{"num_hidden_layers": 8, "hidden_size": 128, "num_attention_heads": 4, "num_key_value_heads": 2, "head_dim": 32, "intermediate_size": 768, "vocab_size": 1330, "hidden_act": "squared_relu", "norm": "rmsnorm", "norm_place": "pre", "norm_eps": 1e-06, "positions": "rope", "rope_theta": 10000.0, "rope_fraction": 1.0, "qk_norm": true, "attn_scale": 0.177, "bias": "none", "tie_word_embeddings": false, "parallel_block": false, "extras": ["capped logits"], "init": "trunc", "init_std_qkv": 0.0442, "init_std_o": 0.0111, "init_std_up": 0.0442, "init_std_down": 0.0111, "optimizer": "soap_variant", "learning_rate": 0.00583, "beta1": 0.95, "beta2": 0.99, "weight_decay": 0.12, "lr_head": 0.0101, "warmup_steps": 44, "schedule": "wsd", "decay_fraction": 1.0, "decay_shape": "linear", "final_lr_fraction": 0.0, "batch_tokens": 32768, "max_seq_len": 1024, "doc_mask": false, "train_tokens": 112600000, "max_steps": 3437, "dataset": "wikipedia_en"}
Each number is 200 + 20 x the weight over the matrix's rms, rounded and kept within 0 to 999. Layers, rows and columns count from 0.

# layer 5 MLP up, 768x128, rms 0.141, rows 144-250, columns 32-63
153,194,190,215,192,197,207,197,183,196,192,191,186,219,204,224,190,219,213,173,221,204,220,204,207,217,212,188,175,172,210,167
159,209,200,198,164,190,184,228,211,207,237,198,206,157,182,208,163,229,229,193,209,170,205,153,194,195,161,165,175,199,214,187
235,202,152,225,205,176,194,171,207,176,171,224,209,178,214,180,211,231,249,221,183,189,204,165,240,149,188,223,193,207,207,173
193,221,173,211,219,174,207,192,239,221,225,187,182,192,176,207,192,227,170,208,196,230,192,186,187,195,180,226,176,192,199,167
211,219,223,176,229,221,190,194,217,205,179,237,188,233,200,184,217,201,167,181,188,209,213,188,182,191,198,180,193,210,207,180
201,190,215,180,198,222,203,210,197,191,204,208,228,200,188,222,175,209,206,194,212,140,188,192,230,212,192,218,227,214,258,222
213,234,233,165,221,193,202,193,159,187,214,236,186,189,195,216,198,214,206,210,195,203,220,203,225,202,185,204,187,179,204,205
192,177,198,191,182,198,181,195,163,244,208,208,189,196,211,188,214,156,177,225,183,174,218,165,185,222,182,228,197,203,181,171
184,193,220,189,203,192,193,196,203,216,186,159,175,184,192,183,190,193,218,191,204,181,191,197,180,177,203,208,226,217,199,184
202,171,203,177,203,197,210,181,195,202,165,181,186,222,205,197,179,190,194,199,173,199,193,177,205,224,189,209,238,214,130,199
214,199,181,234,248,191,202,204,203,209,197,204,192,210,198,214,201,209,176,188,233,211,189,216,221,199,205,222,159,184,197,220
205,212,239,206,196,209,153,179,200,197,222,180,189,196,194,218,230,185,184,206,195,190,239,192,181,230,208,200,245,197,173,177
182,199,177,190,206,202,179,194,190,220,236,173,229,192,208,207,183,193,200,240,217,203,229,226,150,157,162,239,179,216,232,220
183,209,198,175,222,203,233,234,187,184,169,186,212,216,193,228,213,207,181,172,222,166,215,250,167,181,201,181,217,202,207,205
200,219,204,170,184,185,213,190,195,220,199,204,224,197,187,247,198,224,172,222,201,211,208,205,218,204,254,215,234,215,208,193
199,187,195,193,203,238,211,182,189,216,219,174,186,241,182,246,191,175,173,204,180,196,181,196,236,206,201,197,216,199,197,197
206,188,187,175,236,191,178,204,201,229,259,183,191,213,200,216,152,188,202,231,219,195,178,199,201,181,189,207,177,204,205,231
185,190,192,202,176,179,188,200,175,205,215,190,181,215,209,182,220,227,175,174,192,181,244,182,193,214,190,178,202,174,195,168
221,189,168,191,194,183,202,182,201,191,188,194,174,181,172,202,202,198,219,177,195,219,188,177,236,209,177,199,163,227,212,209
181,229,215,174,203,185,171,183,212,203,213,193,215,225,218,209,217,174,160,200,217,170,194,208,211,192,198,246,181,218,183,210
208,196,169,175,169,222,191,184,182,197,193,186,201,176,183,198,231,228,192,199,208,195,215,192,206,210,194,184,174,221,171,185
225,241,184,163,178,193,227,179,182,186,189,197,205,179,184,180,192,211,197,213,210,203,234,181,205,188,217,218,194,216,232,205
212,231,179,172,223,196,203,195,209,191,199,223,219,149,181,217,205,209,247,185,198,239,158,196,218,213,193,190,182,169,173,187
203,202,173,178,203,218,205,191,215,187,216,184,227,184,184,204,191,198,200,203,190,211,171,230,182,188,210,198,215,189,201,215
203,170,216,167,215,215,213,210,177,224,166,197,205,220,166,216,222,170,172,202,208,211,199,200,169,206,202,195,216,177,193,219
188,211,191,183,163,228,212,196,185,226,186,173,232,227,204,214,227,203,215,182,236,219,211,220,142,179,204,231,198,176,213,204
177,227,214,227,187,175,198,209,186,220,175,178,237,231,218,223,214,235,188,215,191,219,241,186,166,202,199,190,222,211,248,182
192,224,195,206,207,203,227,137,192,195,206,174,204,214,178,214,203,194,195,189,178,215,222,229,178,231,216,218,144,192,192,194
195,198,213,186,200,196,200,192,210,207,189,196,232,190,213,219,197,201,176,212,220,182,209,178,184,199,200,168,196,201,196,197
185,200,192,185,202,193,220,167,195,188,216,171,200,213,185,238,179,227,226,216,210,161,180,190,202,180,242,204,184,194,201,227
176,214,203,200,211,197,177,228,216,216,172,182,197,197,224,193,189,189,186,214,207,208,231,213,197,191,199,192,169,208,188,227
199,204,217,211,220,189,209,214,224,206,196,215,233,227,193,201,196,207,225,192,171,202,206,235,187,199,183,210,200,205,221,189
229,212,192,178,226,206,168,181,191,181,225,210,202,177,242,190,164,169,223,210,209,215,172,210,145,237,202,208,199,188,194,190
207,186,192,198,177,192,165,211,185,204,204,187,222,190,198,195,218,233,187,197,200,160,190,205,218,235,210,220,193,199,221,201
190,230,195,204,238,220,189,181,199,203,205,189,192,203,179,192,186,206,201,189,200,178,219,205,217,212,191,245,204,201,194,192
187,186,192,183,188,172,191,208,198,198,202,191,201,211,198,230,192,153,226,203,204,197,216,194,217,173,194,261,179,179,212,209
153,218,179,237,212,175,186,225,196,199,194,220,198,165,232,200,202,209,206,224,229,194,221,168,224,175,215,198,204,220,179,201
207,236,187,229,192,194,203,178,214,217,220,190,202,203,203,192,166,238,145,201,187,188,217,216,177,187,206,219,192,231,200,198
195,198,205,208,215,172,220,192,178,216,209,167,219,217,214,205,205,199,178,223,194,204,187,192,182,214,194,153,184,191,186,219
196,190,192,182,208,180,206,203,203,245,201,184,178,191,201,197,150,236,206,172,226,243,219,229,196,192,237,224,167,197,184,207
199,204,188,182,207,197,183,209,178,190,204,216,205,202,188,214,227,166,193,216,242,182,190,203,202,206,191,188,231,181,206,197
193,216,178,218,198,188,204,175,198,197,201,187,199,203,203,242,173,201,186,194,179,226,218,182,208,193,200,197,218,208,200,197
207,203,209,172,167,201,192,169,217,195,229,234,182,190,220,205,165,205,207,208,179,198,186,214,196,207,219,188,221,169,165,216
180,220,200,185,163,200,211,201,197,201,201,233,183,204,198,168,208,240,237,202,195,182,173,207,222,241,210,230,209,218,187,210
197,182,190,188,189,178,195,189,211,222,197,237,160,179,190,187,193,191,251,223,230,180,196,187,220,202,192,222,173,221,178,217
192,224,193,177,218,200,222,204,217,201,214,187,179,233,184,207,175,202,200,222,191,203,227,176,174,191,187,164,220,233,235,148
178,215,192,191,211,196,213,181,186,187,211,227,202,230,249,173,207,176,192,216,182,212,208,215,190,207,188,172,218,200,200,177
185,199,195,205,157,182,212,193,221,223,237,191,226,202,202,203,205,210,196,189,168,204,176,189,214,248,188,188,212,215,179,211
204,221,191,177,224,231,202,199,197,173,176,196,211,234,204,186,199,196,197,219,181,194,205,173,175,174,204,186,198,216,204,196
188,184,243,198,184,202,250,209,188,209,230,172,200,184,221,205,183,245,204,192,225,178,207,213,178,257,185,211,206,200,202,200
169,202,204,221,187,185,164,181,226,218,219,168,184,235,211,223,236,199,177,212,209,178,187,231,197,208,226,187,178,202,204,196
233,161,181,204,201,217,204,226,181,195,171,167,220,203,158,199,202,229,192,215,229,197,189,204,228,212,189,211,202,191,168,190
210,234,176,199,195,205,226,171,176,210,210,223,182,207,223,191,189,207,179,225,197,216,184,183,209,204,224,212,210,206,228,204
169,212,188,180,199,208,216,191,223,239,186,172,208,197,207,209,210,200,185,210,170,189,207,212,197,203,184,191,167,191,204,202
231,190,174,218,195,194,209,195,211,169,216,182,208,194,182,207,180,187,230,198,193,210,163,181,203,191,170,161,237,254,191,205
222,218,166,168,196,173,182,185,200,240,219,164,209,241,184,202,208,203,190,258,230,208,193,200,214,165,194,234,195,172,181,237
195,185,188,214,211,190,204,209,184,166,222,189,205,213,221,228,229,197,239,212,186,185,208,213,185,213,207,187,186,223,185,184
194,223,174,188,187,223,213,196,159,196,182,193,220,196,187,194,196,187,185,188,216,179,204,189,176,173,187,207,192,208,212,206
212,251,187,190,191,202,193,193,187,171,226,196,185,163,203,195,208,194,192,173,206,227,192,229,198,170,199,199,167,199,176,187
191,209,237,195,204,204,208,189,193,194,216,197,192,206,200,198,195,184,216,231,206,187,181,191,203,190,203,204,209,196,177,202
163,184,208,177,168,244,191,208,173,235,162,164,211,217,212,184,176,224,203,197,214,190,219,203,179,219,201,182,187,234,193,205
180,196,190,193,182,206,205,220,225,218,208,197,206,197,182,181,182,218,185,220,232,173,192,164,185,210,219,242,180,224,224,184
230,221,213,189,147,211,209,178,222,204,243,192,193,177,217,200,214,229,200,193,192,186,219,206,186,158,223,212,222,194,200,222
230,211,189,174,188,212,232,200,181,208,185,254,208,218,195,200,201,201,223,216,212,212,208,231,203,198,182,224,201,164,203,181
182,184,164,193,199,188,221,200,221,250,206,224,199,218,217,199,202,219,212,222,190,192,205,199,210,198,179,200,156,226,174,192
195,224,214,207,191,173,211,193,168,201,208,221,220,238,218,218,209,170,247,214,244,195,184,192,238,222,167,203,227,176,215,214
176,203,255,200,187,233,201,212,178,211,204,218,212,220,201,221,192,173,217,202,200,184,237,222,188,201,159,199,253,193,201,230
201,197,206,220,193,180,164,173,188,217,206,210,193,175,234,229,220,178,193,205,203,210,199,164,160,210,217,192,194,229,209,215
206,198,241,207,199,212,211,199,195,214,186,227,230,215,163,210,200,218,207,199,152,231,195,186,215,182,190,198,232,185,223,215
213,214,239,183,194,177,186,207,190,189,158,216,200,203,205,198,217,188,226,204,186,184,185,174,247,196,175,217,191,191,223,216
215,243,195,170,178,230,212,232,190,197,166,212,199,178,211,193,243,204,195,206,210,208,199,192,220,211,197,191,170,214,197,208
198,220,221,154,145,151,181,218,193,190,214,233,197,226,194,230,238,197,193,153,207,171,225,168,202,194,173,220,180,236,204,225
186,188,234,209,193,209,215,209,197,208,188,213,196,192,189,180,194,193,260,200,215,150,201,209,183,199,198,210,217,237,206,221
217,174,231,213,197,195,230,225,220,191,185,185,163,217,224,218,185,204,195,158,203,204,228,196,163,218,239,200,251,209,209,178
225,177,229,174,186,200,218,205,175,194,208,229,202,186,206,218,197,212,186,199,173,174,217,177,245,204,218,180,205,197,219,191
181,196,186,239,217,190,205,216,208,185,226,190,196,208,205,222,212,208,208,209,200,204,141,197,218,184,163,192,195,203,182,217
214,188,220,202,194,199,206,186,211,187,235,210,188,179,212,186,219,202,203,188,193,218,203,197,212,214,154,179,171,202,169,182
186,202,208,216,165,180,207,178,194,201,217,238,210,210,192,174,204,215,197,220,216,204,221,171,228,224,156,172,204,209,233,202
179,205,175,184,196,214,182,187,193,176,196,198,219,218,189,224,203,213,202,181,185,199,204,222,178,168,202,202,155,218,220,208
159,197,200,225,208,207,205,225,200,152,177,237,210,192,229,192,230,229,176,192,212,213,166,208,214,205,208,188,227,198,197,249
212,237,202,168,232,219,208,227,213,197,178,214,188,190,181,230,218,231,191,236,201,220,211,171,213,172,237,212,192,206,183,209
209,189,223,227,176,211,206,177,219,203,193,226,198,187,178,219,174,250,139,189,205,216,201,224,183,210,188,186,181,207,181,199
221,224,216,204,183,200,194,201,208,233,232,213,211,209,141,196,223,196,175,209,175,201,219,194,204,204,204,211,213,238,175,229
161,217,188,155,214,210,191,187,194,199,202,230,206,196,238,207,207,242,159,178,157,224,203,229,210,182,174,185,235,203,213,196
200,198,207,185,219,189,200,223,203,200,190,204,212,215,203,225,183,241,222,198,186,209,193,189,223,194,194,193,169,170,219,215
160,210,192,195,198,224,200,223,221,188,185,242,213,243,243,205,195,229,206,206,204,182,228,198,220,188,166,212,216,181,198,180
204,223,180,192,165,219,191,240,196,202,226,173,228,203,214,175,193,217,170,258,206,171,155,187,225,202,213,241,216,221,181,248
214,195,184,193,195,205,258,145,209,220,203,194,243,183,200,169,198,207,203,211,154,217,214,204,191,212,187,236,193,218,207,226
216,183,184,192,179,188,198,186,168,271,184,195,237,207,176,203,217,202,192,236,205,143,190,175,215,174,154,195,201,151,193,222
190,172,192,203,184,194,229,201,157,174,191,217,209,213,199,186,205,192,187,184,184,206,204,185,198,216,205,180,202,222,193,184
247,178,202,180,233,184,210,197,178,191,193,202,189,198,177,191,224,164,192,204,186,194,222,191,208,188,191,174,211,211,240,167
236,209,219,209,197,209,216,195,160,223,238,198,210,183,200,212,188,190,177,193,194,169,205,187,207,189,225,196,208,200,193,201
188,206,202,215,218,182,233,195,189,161,171,198,183,222,213,231,210,208,201,186,218,247,224,212,218,212,149,155,178,189,200,176
193,221,221,178,235,215,188,208,231,249,204,169,176,220,238,166,184,193,225,199,171,208,175,169,215,177,217,200,188,204,177,196
184,240,210,157,244,210,202,199,222,251,204,227,212,215,211,217,213,154,201,187,184,220,174,197,228,143,229,213,219,183,234,210
165,186,162,199,205,220,242,207,165,204,174,214,230,238,219,173,207,214,193,214,199,218,206,200,193,225,251,194,215,184,179,183
190,232,247,171,218,221,214,194,172,260,217,177,198,184,175,209,189,192,178,213,210,182,170,168,226,202,169,193,212,203,201,194
216,226,221,182,176,212,195,220,191,192,180,237,198,212,197,173,212,196,219,175,171,208,173,196,202,190,218,215,196,172,213,191
176,196,191,234,186,214,195,223,182,193,220,198,209,189,191,199,184,249,196,235,166,230,203,159,240,175,231,200,207,223,216,176
203,178,196,168,192,190,225,222,209,216,203,239,178,223,208,204,243,213,226,160,219,205,184,205,184,209,176,203,199,200,191,197
190,196,217,237,188,190,204,231,211,188,208,234,201,200,198,214,178,198,195,228,208,211,187,223,178,202,188,210,180,212,207,193
206,206,211,198,227,232,239,189,208,221,240,196,214,198,214,223,206,154,189,158,210,199,193,225,192,185,239,182,192,216,196,200
201,216,183,225,207,183,207,183,204,216,218,189,222,208,189,206,217,212,204,205,189,224,194,205,194,247,205,183,209,224,213,202
200,172,212,192,237,226,209,222,164,207,164,178,199,226,191,196,222,184,176,188,156,236,205,157,224,189,195,189,210,176,180,241
182,164,219,219,172,186,218,206,187,196,192,167,168,199,199,182,199,183,229,190,226,229,169,185,220,160,248,187,212,194,199,210
164,205,187,173,224,216,212,190,202,220,189,185,205,181,192,196,209,190,193,192,195,167,216,206,202,214,202,215,233,198,208,196
200,246,197,192,236,200,204,173,202,188,212,213,186,193,161,227,176,238,201,220,201,223,200,205,206,166,205,235,185,222,190,195
# layer 5 MLP down (transposed), 768x128, rms 0.137, rows 144-250, columns 32-63
237,222,219,199,214,217,210,203,214,212,186,210,231,211,186,179,238,160,228,202,171,162,206,188,215,170,207,207,220,212,216,209
206,203,173,194,202,207,207,210,202,160,168,182,190,161,187,164,240,194,212,206,187,207,218,190,173,191,188,194,191,195,182,198
192,228,212,202,194,192,182,195,170,202,209,209,204,215,229,224,154,190,199,156,203,210,188,196,194,230,165,188,172,170,170,160
232,217,200,187,201,207,203,228,185,154,190,226,205,215,229,203,218,137,201,188,207,188,178,227,187,195,186,253,213,189,233,194
230,193,191,215,215,174,224,185,235,204,182,196,175,215,194,200,176,200,156,181,197,202,251,221,195,244,193,212,202,214,175,184
208,176,201,189,214,212,214,190,193,183,228,176,209,210,202,210,194,135,210,208,225,168,174,223,219,235,249,214,196,235,198,191
207,181,171,174,209,187,177,197,209,206,216,205,224,170,197,215,196,206,210,203,188,209,208,199,239,178,223,205,209,197,216,186
196,202,142,193,275,211,203,187,196,184,154,192,195,207,235,187,208,223,209,204,198,197,189,200,254,167,178,198,210,200,215,212
198,204,204,174,212,224,185,249,219,193,210,185,180,177,185,189,180,197,189,209,218,223,171,174,189,195,177,217,215,180,202,221
208,250,199,227,186,196,210,186,211,216,177,188,222,229,215,208,183,189,203,168,180,221,152,181,191,191,187,222,222,202,245,229
221,200,214,164,180,211,197,226,199,210,194,193,240,176,209,216,189,200,193,185,232,224,217,215,213,213,174,211,185,180,228,172
191,182,242,201,186,185,203,193,210,206,198,214,188,202,180,180,162,183,190,226,227,220,170,205,193,229,190,179,181,195,185,171
227,169,187,168,211,166,203,226,202,206,192,223,177,212,221,222,184,190,205,203,220,180,219,191,176,222,184,204,190,198,213,205
196,195,181,224,189,211,185,180,195,194,181,234,195,194,178,159,219,192,197,226,219,191,221,186,226,154,233,158,204,198,208,230
223,195,189,202,194,180,199,212,172,193,203,208,206,200,201,180,263,197,192,202,183,190,199,227,177,196,224,202,188,197,215,171
204,201,186,203,186,190,161,168,191,178,183,215,170,176,202,200,182,188,213,184,233,179,201,178,208,185,162,195,173,217,178,212
212,197,231,196,207,178,208,204,184,221,187,202,199,204,191,175,183,210,145,213,224,205,214,213,193,253,193,148,201,217,194,175
188,183,228,200,194,223,188,202,214,238,210,196,216,190,195,188,192,223,193,169,219,207,221,168,205,183,186,188,165,198,176,206
183,214,216,206,207,233,219,215,198,174,209,227,208,174,230,183,185,202,196,202,198,193,225,231,205,211,188,176,203,242,232,187
191,179,213,220,152,224,223,191,209,205,170,189,210,172,208,202,213,176,229,194,196,141,207,199,176,186,190,210,204,163,197,188
199,210,190,197,172,189,254,221,199,193,205,226,195,214,194,190,202,186,205,230,219,213,225,216,162,207,183,239,201,206,192,216
179,250,223,208,202,204,195,179,213,182,162,190,188,170,213,219,181,207,194,211,210,175,216,248,225,213,223,203,184,202,169,208
181,183,194,185,214,202,183,207,194,175,218,206,211,164,195,220,188,188,185,207,222,189,167,224,187,228,196,184,177,197,186,199
177,205,215,217,174,212,191,205,206,210,164,230,179,226,158,186,220,219,206,200,211,143,208,144,197,186,220,217,177,218,163,208
215,231,205,233,223,193,204,176,191,176,222,195,220,190,174,204,188,188,197,208,197,177,230,234,238,194,197,222,190,191,211,255
193,189,172,203,234,223,199,197,198,181,229,177,201,202,222,179,166,216,175,223,192,237,241,230,212,181,206,177,204,212,183,189
197,201,186,199,206,213,217,202,219,162,192,198,192,172,196,218,207,183,205,220,159,184,175,214,188,180,206,155,221,208,173,217
193,186,160,193,176,181,169,200,194,222,230,196,231,209,216,178,214,204,194,167,215,208,185,195,178,176,225,175,209,205,200,185
190,202,165,199,173,205,228,217,186,201,254,251,200,203,215,224,226,208,211,215,253,195,184,207,205,216,185,204,176,193,199,220
172,213,234,211,233,197,172,165,212,225,183,203,205,236,243,181,202,210,173,253,174,209,198,202,218,244,231,211,203,170,204,207
210,190,212,232,195,188,203,198,223,224,192,201,218,224,189,211,195,210,186,185,216,228,194,206,202,205,193,186,169,203,195,167
205,192,223,192,200,165,237,205,195,193,221,183,221,181,210,207,244,184,183,202,194,175,215,183,222,175,222,191,193,201,189,191
228,170,209,197,192,174,159,200,201,220,215,186,200,226,192,188,206,202,162,238,212,195,186,210,184,221,201,211,183,176,194,205
196,200,192,168,204,194,225,205,186,190,216,221,211,204,219,205,170,206,185,189,193,214,190,203,196,201,196,175,186,212,187,218
216,201,220,185,195,153,208,220,190,198,199,173,197,231,248,204,176,186,195,204,196,212,209,193,216,204,208,192,186,191,159,186
197,253,237,221,198,156,169,216,201,231,201,218,201,156,208,196,199,198,225,207,174,195,205,203,148,220,184,161,180,134,186,215
182,200,194,165,203,209,198,167,192,182,193,209,212,234,234,196,219,177,207,202,222,230,181,232,254,224,205,192,176,222,218,213
200,178,202,217,180,221,173,200,205,229,193,178,180,222,185,204,214,191,228,215,205,162,194,200,199,225,199,222,184,209,190,163
154,150,191,196,173,215,217,211,225,231,234,190,180,201,150,191,198,209,206,171,225,182,183,193,169,197,198,213,208,213,183,193
253,203,183,192,185,208,176,231,205,200,190,150,207,222,192,201,179,201,204,163,225,216,174,245,213,218,241,213,184,174,203,223
183,218,187,188,167,205,159,194,224,177,187,200,198,188,171,194,180,213,204,206,197,195,225,223,246,209,184,224,198,195,205,186
208,193,221,179,177,194,176,199,175,171,216,188,211,192,244,221,184,201,178,227,198,220,199,222,217,221,136,213,243,167,218,198
202,216,184,182,217,184,234,222,219,195,217,187,191,230,203,216,189,211,189,229,203,218,205,154,224,212,201,227,187,184,192,174
190,202,226,190,163,179,195,192,206,210,186,218,167,200,185,219,234,184,192,191,238,212,194,187,160,228,215,205,197,204,184,198
154,239,234,178,223,216,194,228,196,193,162,225,198,177,228,177,138,215,158,216,194,203,244,201,224,222,194,196,200,196,179,188
174,188,204,220,203,215,203,204,171,187,203,206,188,190,209,172,177,200,195,215,204,211,220,191,209,207,218,212,163,166,213,191
185,164,172,193,207,161,200,217,225,187,207,198,174,199,194,198,211,196,215,122,187,199,200,209,204,207,221,225,203,188,213,199
205,233,175,194,212,216,212,192,192,211,172,201,209,173,208,168,215,179,227,180,198,169,206,175,188,205,211,160,202,210,223,154
200,189,200,221,215,195,226,162,198,175,227,211,220,187,206,214,226,192,199,213,220,196,193,204,192,193,225,193,220,203,224,218
179,205,203,208,198,191,190,191,220,199,209,199,194,197,207,229,186,204,204,170,195,174,192,206,191,201,137,200,191,202,227,186
191,214,194,229,193,206,192,224,175,211,154,199,197,178,186,204,190,185,193,210,210,171,180,181,200,196,174,214,218,182,199,190
177,257,194,218,184,170,199,188,199,193,180,212,189,212,211,202,208,222,222,227,196,221,181,170,192,215,184,159,191,172,190,200
157,178,203,209,194,215,218,184,213,155,194,194,167,218,178,226,202,211,227,187,156,195,181,218,173,221,201,196,213,189,217,193
216,175,235,168,199,200,232,171,170,174,239,180,192,209,168,174,173,208,222,209,220,221,198,217,191,201,195,184,222,213,190,192
208,178,205,201,196,198,173,199,214,208,204,188,219,187,181,196,202,185,164,163,198,203,160,218,237,228,222,227,178,177,221,225
191,212,216,171,164,191,194,194,232,196,208,209,165,155,168,212,216,213,220,198,236,206,198,210,197,226,228,218,203,192,223,173
205,213,212,210,186,160,159,167,208,184,182,188,219,203,197,182,168,233,211,213,216,204,180,188,206,208,217,219,192,190,205,211
180,187,206,197,199,185,202,230,213,208,185,160,183,234,194,195,187,187,214,192,202,211,191,191,215,211,191,206,214,223,169,220
197,200,195,179,183,199,213,189,174,212,171,199,227,192,195,184,181,183,174,184,220,175,201,174,202,214,191,177,206,193,227,207
199,191,206,184,208,207,175,210,187,215,215,165,162,208,204,185,175,179,213,198,210,190,178,195,229,211,206,192,198,211,215,201
208,168,222,213,207,210,211,204,230,187,203,189,203,207,212,225,229,147,207,214,194,199,208,164,169,169,208,216,171,156,204,236
218,210,188,181,208,238,249,202,238,170,200,188,197,197,195,195,178,240,220,182,189,167,199,201,205,223,193,213,220,138,196,215
193,188,195,214,218,219,184,194,179,170,149,197,189,205,194,182,183,178,224,215,203,194,192,196,216,228,197,181,192,200,179,221
229,213,229,234,179,183,192,215,199,188,208,188,189,218,211,217,235,183,221,210,245,200,208,214,178,159,150,220,175,214,207,195
215,192,191,171,183,222,193,195,179,195,216,189,164,226,201,220,176,207,207,196,264,225,190,208,178,218,206,211,201,218,218,175
218,174,181,231,221,206,198,201,194,180,163,201,198,218,195,208,236,196,212,227,177,200,227,183,191,231,230,194,185,179,156,196
224,177,211,191,183,220,197,215,192,207,235,220,192,218,230,198,185,178,198,239,183,234,240,200,242,178,200,200,182,193,179,207
186,214,211,213,189,227,176,176,201,207,169,194,196,270,211,200,200,166,213,220,178,231,235,190,196,168,213,190,208,192,174,207
191,216,221,206,194,196,166,168,207,190,209,200,261,206,180,197,207,205,203,218,210,244,180,226,216,204,208,181,209,205,202,195
188,227,211,183,163,215,214,221,216,209,154,224,252,212,187,187,193,232,196,213,225,193,204,203,214,145,183,188,193,219,205,188
207,196,211,173,219,203,204,206,204,254,232,189,193,188,213,180,183,200,207,218,188,200,197,240,192,221,196,191,230,177,221,192
218,231,201,194,188,174,230,200,175,199,196,206,212,191,184,218,252,164,200,217,174,217,205,176,210,199,209,184,204,228,207,190
203,193,232,209,231,184,218,191,198,208,176,187,236,207,228,182,192,183,164,184,225,205,191,170,217,224,182,191,223,227,205,181
168,198,196,198,170,192,198,197,206,177,215,183,189,221,193,171,208,242,167,203,167,171,218,224,202,174,196,204,191,208,192,217
202,163,187,197,202,213,208,203,246,175,202,216,212,225,208,191,221,206,205,155,196,205,210,229,163,224,204,187,187,175,172,235
190,193,214,187,222,204,178,178,207,171,195,181,184,209,166,208,168,216,234,198,189,204,166,205,205,217,196,219,193,210,225,186
201,211,212,187,207,202,172,235,225,183,184,218,211,222,173,199,207,214,183,223,197,189,205,200,209,186,211,232,206,225,191,199
179,169,201,193,168,216,229,196,226,201,177,184,183,172,195,220,180,173,233,222,186,202,231,209,198,219,226,206,186,190,159,207
217,200,176,220,235,208,182,177,225,211,178,204,202,187,184,180,215,211,194,194,219,196,215,187,204,194,218,178,195,180,228,185
206,214,205,171,207,198,197,215,175,193,184,194,217,191,202,161,200,223,192,162,221,190,200,184,204,187,188,218,187,221,196,204
218,180,175,201,201,186,193,179,212,206,215,225,194,164,200,169,227,178,223,204,196,179,220,217,218,190,174,145,214,163,184,162
192,198,209,225,203,208,198,205,216,177,184,185,214,194,217,170,211,221,190,214,190,207,204,168,190,207,203,182,182,177,186,209
188,194,194,190,238,216,157,225,221,197,216,184,222,215,184,225,198,203,184,187,194,194,226,223,176,215,211,188,180,194,203,195
206,165,200,231,193,204,201,176,185,210,189,216,231,230,214,175,227,190,210,229,194,219,220,153,162,163,188,235,187,218,203,219
204,188,250,182,207,185,182,162,164,188,226,180,218,226,200,177,186,166,217,235,195,184,203,178,176,176,159,193,215,174,216,198
228,193,198,166,207,179,207,208,174,241,194,178,168,190,187,183,209,181,223,210,202,209,205,224,202,177,228,208,194,233,215,192
233,205,226,194,179,175,202,221,226,229,284,199,183,220,190,231,231,232,197,203,211,220,234,201,179,199,192,161,189,201,201,173
217,187,174,219,196,196,226,155,206,202,202,215,209,169,182,179,198,198,216,223,206,190,173,221,212,214,194,212,183,210,196,200
187,157,204,239,200,210,199,209,188,208,222,211,188,193,205,188,194,233,210,223,188,221,192,223,225,215,173,148,184,183,203,199
223,252,211,203,213,194,215,187,223,210,242,186,205,177,241,203,219,191,200,202,210,199,198,180,209,172,189,220,186,203,189,211
204,238,204,217,175,204,191,194,228,224,213,212,214,200,246,168,194,214,198,240,215,201,185,182,211,220,232,210,183,232,189,211
211,182,207,235,180,222,220,159,188,228,204,191,176,199,205,205,229,210,202,179,202,221,210,170,199,185,205,174,200,181,201,209
192,188,210,180,212,166,220,204,221,186,189,221,190,217,230,225,218,197,230,183,202,198,194,232,212,182,199,211,180,190,202,186
205,201,182,188,205,181,225,187,201,208,196,202,235,180,196,217,196,235,213,200,152,182,210,192,175,231,220,187,208,186,196,242
223,217,181,273,181,224,196,187,217,180,179,218,216,199,198,187,215,204,192,231,184,201,189,186,216,221,197,215,204,246,206,200
179,226,197,191,206,188,147,195,180,244,192,199,230,213,194,200,207,217,179,253,197,253,205,213,251,237,234,244,220,212,226,191
215,198,211,188,215,171,187,150,175,200,215,187,194,217,209,169,168,200,179,199,202,220,176,195,216,210,197,189,227,210,195,175
221,218,192,188,193,190,207,211,186,185,203,234,197,208,196,187,192,215,217,199,164,191,199,200,184,196,186,215,188,199,170,191
194,196,174,236,194,208,164,230,189,212,203,174,188,215,223,169,213,217,208,188,212,226,201,201,208,211,205,174,218,170,223,224
214,211,215,220,183,224,215,194,197,171,177,203,255,199,218,188,256,171,228,243,223,219,205,202,210,178,186,198,196,190,194,241
179,224,178,196,185,198,193,173,162,178,203,182,213,170,183,224,193,175,173,194,193,191,220,187,178,170,207,187,186,217,191,214
223,219,217,202,191,164,262,212,200,216,226,186,186,203,196,197,233,209,207,203,186,197,200,207,169,190,207,188,185,195,160,186
198,258,206,197,207,201,198,207,191,184,254,225,240,188,229,186,191,212,211,187,227,193,191,179,159,167,192,155,240,184,165,211
198,202,208,192,197,168,193,222,214,189,231,223,204,201,257,206,195,192,172,197,186,196,148,192,222,202,175,169,218,189,210,177
216,200,239,192,191,212,184,179,179,203,205,187,223,198,197,172,179,151,206,171,223,214,202,199,200,202,207,176,209,239,215,212
198,219,205,165,197,218,188,174,203,196,218,223,199,224,197,217,217,203,200,184,197,199,204,222,214,172,217,220,217,205,195,192
191,196,191,206,242,186,175,177,179,202,179,203,237,198,171,206,206,212,209,227,191,199,190,198,188,196,190,183,176,200,207,196